{"n_layer": 17, "activation": "swiglu", "init_std_o": 0.0, "lr": 0.00765, "decay_fraction": 0.891}
Each number is 128 + 24 x the weight over the matrix's rms, rounded and kept within 0 to 255. Layers, rows and columns count from 0.

# layer 14 attention query, 64x96, rms 0.0957, rows 0-13, columns 48-95
[[166 154 149 118 154 126 139 167 131 151  99 129 128  95 140 107 125 117  98 109 126 107 134 100 115 128 119 134 110 128 111 150  92 149 139 116 106 130 131 191 121 117 149 152 112 126 154 118]
 [118 163 110 145 106 101 115 132 124 166 131  73 127 131 141 134 108 132 117 121 140 167 138 134 137 116  83 115 144 152 147 125 145 112 132 127 125 118 154 149 144 125 130 141 130 149 122  88]
 [158 126 135 127  80 116 140  96 155 124 187 130  99 131 100 124 112 113  92 102 154  94 143 128 140 147 158 116 123 125 131 110  90 173 132 146  94 165 120 115 118 139 130  97 114  96 107 130]
 [135 145 154 149 133 123 156 152  98 144 101 198 139  94 128 124 159  80 131 161 169 151 139 124 128 122 125 109 129 141 113 106 134 108 120 130 131 104 117  86  79  90 123 123 106 161 127 139]
 [176 121 145 146 114 170 158 153 117 115 123 132 145 107  70 150 115 138 130 172 114 129 116 115 101 115 116 146 155 117 121  92 130 162 101 109 120 127 150 110 118 144 122 137 119 129 114 159]
 [119 125 158 100 117 119 134 116 141 108  92  96 125 101 108 112 119 127 145  71 163 107 126 142 116 102 119 118  56 148  87 125  81 103 117 151 128 133 110 182 117 150 110 121 150 160 132  92]
 [119  98 119 143 108 166 130 129 102 177 123 115 109 141 122 120 133 115 110 127  89 154 103 125 120 152 147 103 123 156 125  99 140 118 168 152 113 140 118 116  93 159 107 123 161 162 147 121]
 [128 134 129 161 120 145 149 138 131 128 136 129 120 110  96  81 129 129 143 107 146 146  83 109 103  84 159 130 130 121 117 134 166 137 144 138 178 137 118 120 122 118 155 110 114 128  84 154]
 [130 135 168 142 141 137 145 123 129 134 143 137 143 128 111 130 112 119 114 152 139 188 190 129 131 148 111 144 139 185 144 177 110 125  84 160 106 114 116 121 142 178  98 131 146 129 133 133]
 [ 82 116 131  85 112 150 126 155 108 148 120 141 135 121 146 143 156 105 136 159 113 136 106 143 102 106 132 146 179 112 120 119 130 160 100 130 156 131 122 123 123  94 113 136 108 113 162 158]
 [141 121 114 102 129 134 150 120 141 117 122 136 103 134 119 122 158 128 136 150  95 119 149 135 128 125 122 131 143 140 126 140 129 103 125 134 122 124 150 131 149 131 160 121 116  99 131 163]
 [122 125 128 153  60 148 116 133 137  89 107 143 134 116  97 135 144 129 113 147 155 116  94  93 134 156  94 127  98 118 131 160 128 174 109 136 125 113 124 182 131 155  90 113 133 144 122 147]
 [113 132 106 169 103 115 171 138  85 161 152  75 120 129 126 110 137 149 132 111 116 133 111 116 127 157 142 131 131 128  93 144 115 149 125 124 141 128 119 150 146 135 120 102 103 178 114 136]
 [ 86 124 148 113 126 129 103 118  81  70 114 180 151 163 163 128 144 120 135 166 120  93 134 139 120 132 132 126 108 135 134 118 153 160  96 152  89 156 102 133 122 161 180 119 127  93  75  43]]
# layer 14 attention key, 64x96, rms 0.105, rows 0-13, columns 48-95
[[166 168 125 137 161 109 157 135 134 121 111  96 116 117 121 100 141 122 102 110 146  93 154 112 129 141 165 121 136 164 112 132 137 143 125  87 113 170 131 145 134 154 116 117 136 115 148 111]
 [130 126 114 126 140 114 109 107 107 130 117 103 150 138 143 164 130 119 123 135 118 164 147 158 157 112 109 105 142 158 173 119 134  93 112  90 146 133 112 157 145 109 136 149 126 127 146 107]
 [132 108 138 142 131  82 103 135 129  80 169 107 159 128 135 108 130 108 115 122 102 118 146 136 122 119 146 133 127 174 146 159 120 108 116 169  80 139 136 121 116 118 152 109 111 127 119 174]
 [172 134 124 103 155 146  93 128  98 154 119 108 142 141 145 136 139 128 102 127 119 132 134 102 118 152 163 155 134 139 139 131 160 131 141 142 104  69 109  95 129  95 139 141  76 125 175 145]
 [101 122 157 158 135 122 157 105 104 115 116 185 141 110 106 109 143 122 157 164 132 129 163 146 102 116 118 126 131 134 117 157 118 151 112 103 101 150 117 112 115 139 160 135 137 155  95 126]
 [131 137 105 127 125 119 136 134 115 136  98 127  75  73 105 116 125 145 135 140 127 104  75 126 146  85 180  93 140 106 122 156  76 139  99  96 148 162 136 133 149 115 120 133 119  95 174 156]
 [131 129 102 107 119 144 140  99 125 127 104 137 133 118 133 100 143 118 106 110  80 105 114 145 131 163 128 108 107 137 149 136 133 136 149 131 104 137  95 150 124 109 123  86 129 134 142 120]
 [159 125 112 126 103 103 125  92 125 145 104 107 132 146  61 117 179  96 144 148 135 139 129 146 146 117 159 140  78  99 120 126 140 127 112 117 146 116  98 138 136 123 164  98 109 125 121 125]
 [157  90 101 133  88 134 149 115 128 148 137 155 105 135 163 136 124 124 124 110 152 128 233 140 153 148 124 146 106 130 127 123  61  97  99 134 111  99 104 104 128 175 108 138 123  76 146 118]
 [109 137 101 131 145 160 119 126 116 142 144 132  85  99 122 153 126 112 119  87 100 140 121  78 127  99 115 148 144 168  92  76  76 133  78 131 154 173 108 142 106 112 165 167 175 123 161 101]
 [123  91 112 145 164 128 164 142 149 129 116  95 119 134 132 106 146 128 124 109 107 172 178 130 166 129 107 105 119 110  87 112 144 104 127 106 101 142 102 133 102 120 175 137 126 134 146 135]
 [138 123 137 177 106 134 117 117 165 107 106 116 119 127 169 120 132 146 123  99 124 130 114 125 161 153 119 145 111 153 139 139 110 152 102  95 145 148 130 179 137 119  61 105 130 132 152 118]
 [ 82 153 134 171 104 167 122  75 127 134 112 153 155 128 119 124 108 124 133 102  99 106 106 141 118 119 117 113 104 144 157  92 100 113 103 150  96 149 161 129 114 114 120 139 136 128  97 131]
 [118 101 129 129 131 155 145 111 122 105  98 159  99  92 129 125 144 124 173 154 146 122 151 148 112 125 130 131  84 177 172  97 100 134 111 186 122 143 116 121 123 136 106  76 129 114 137 117]]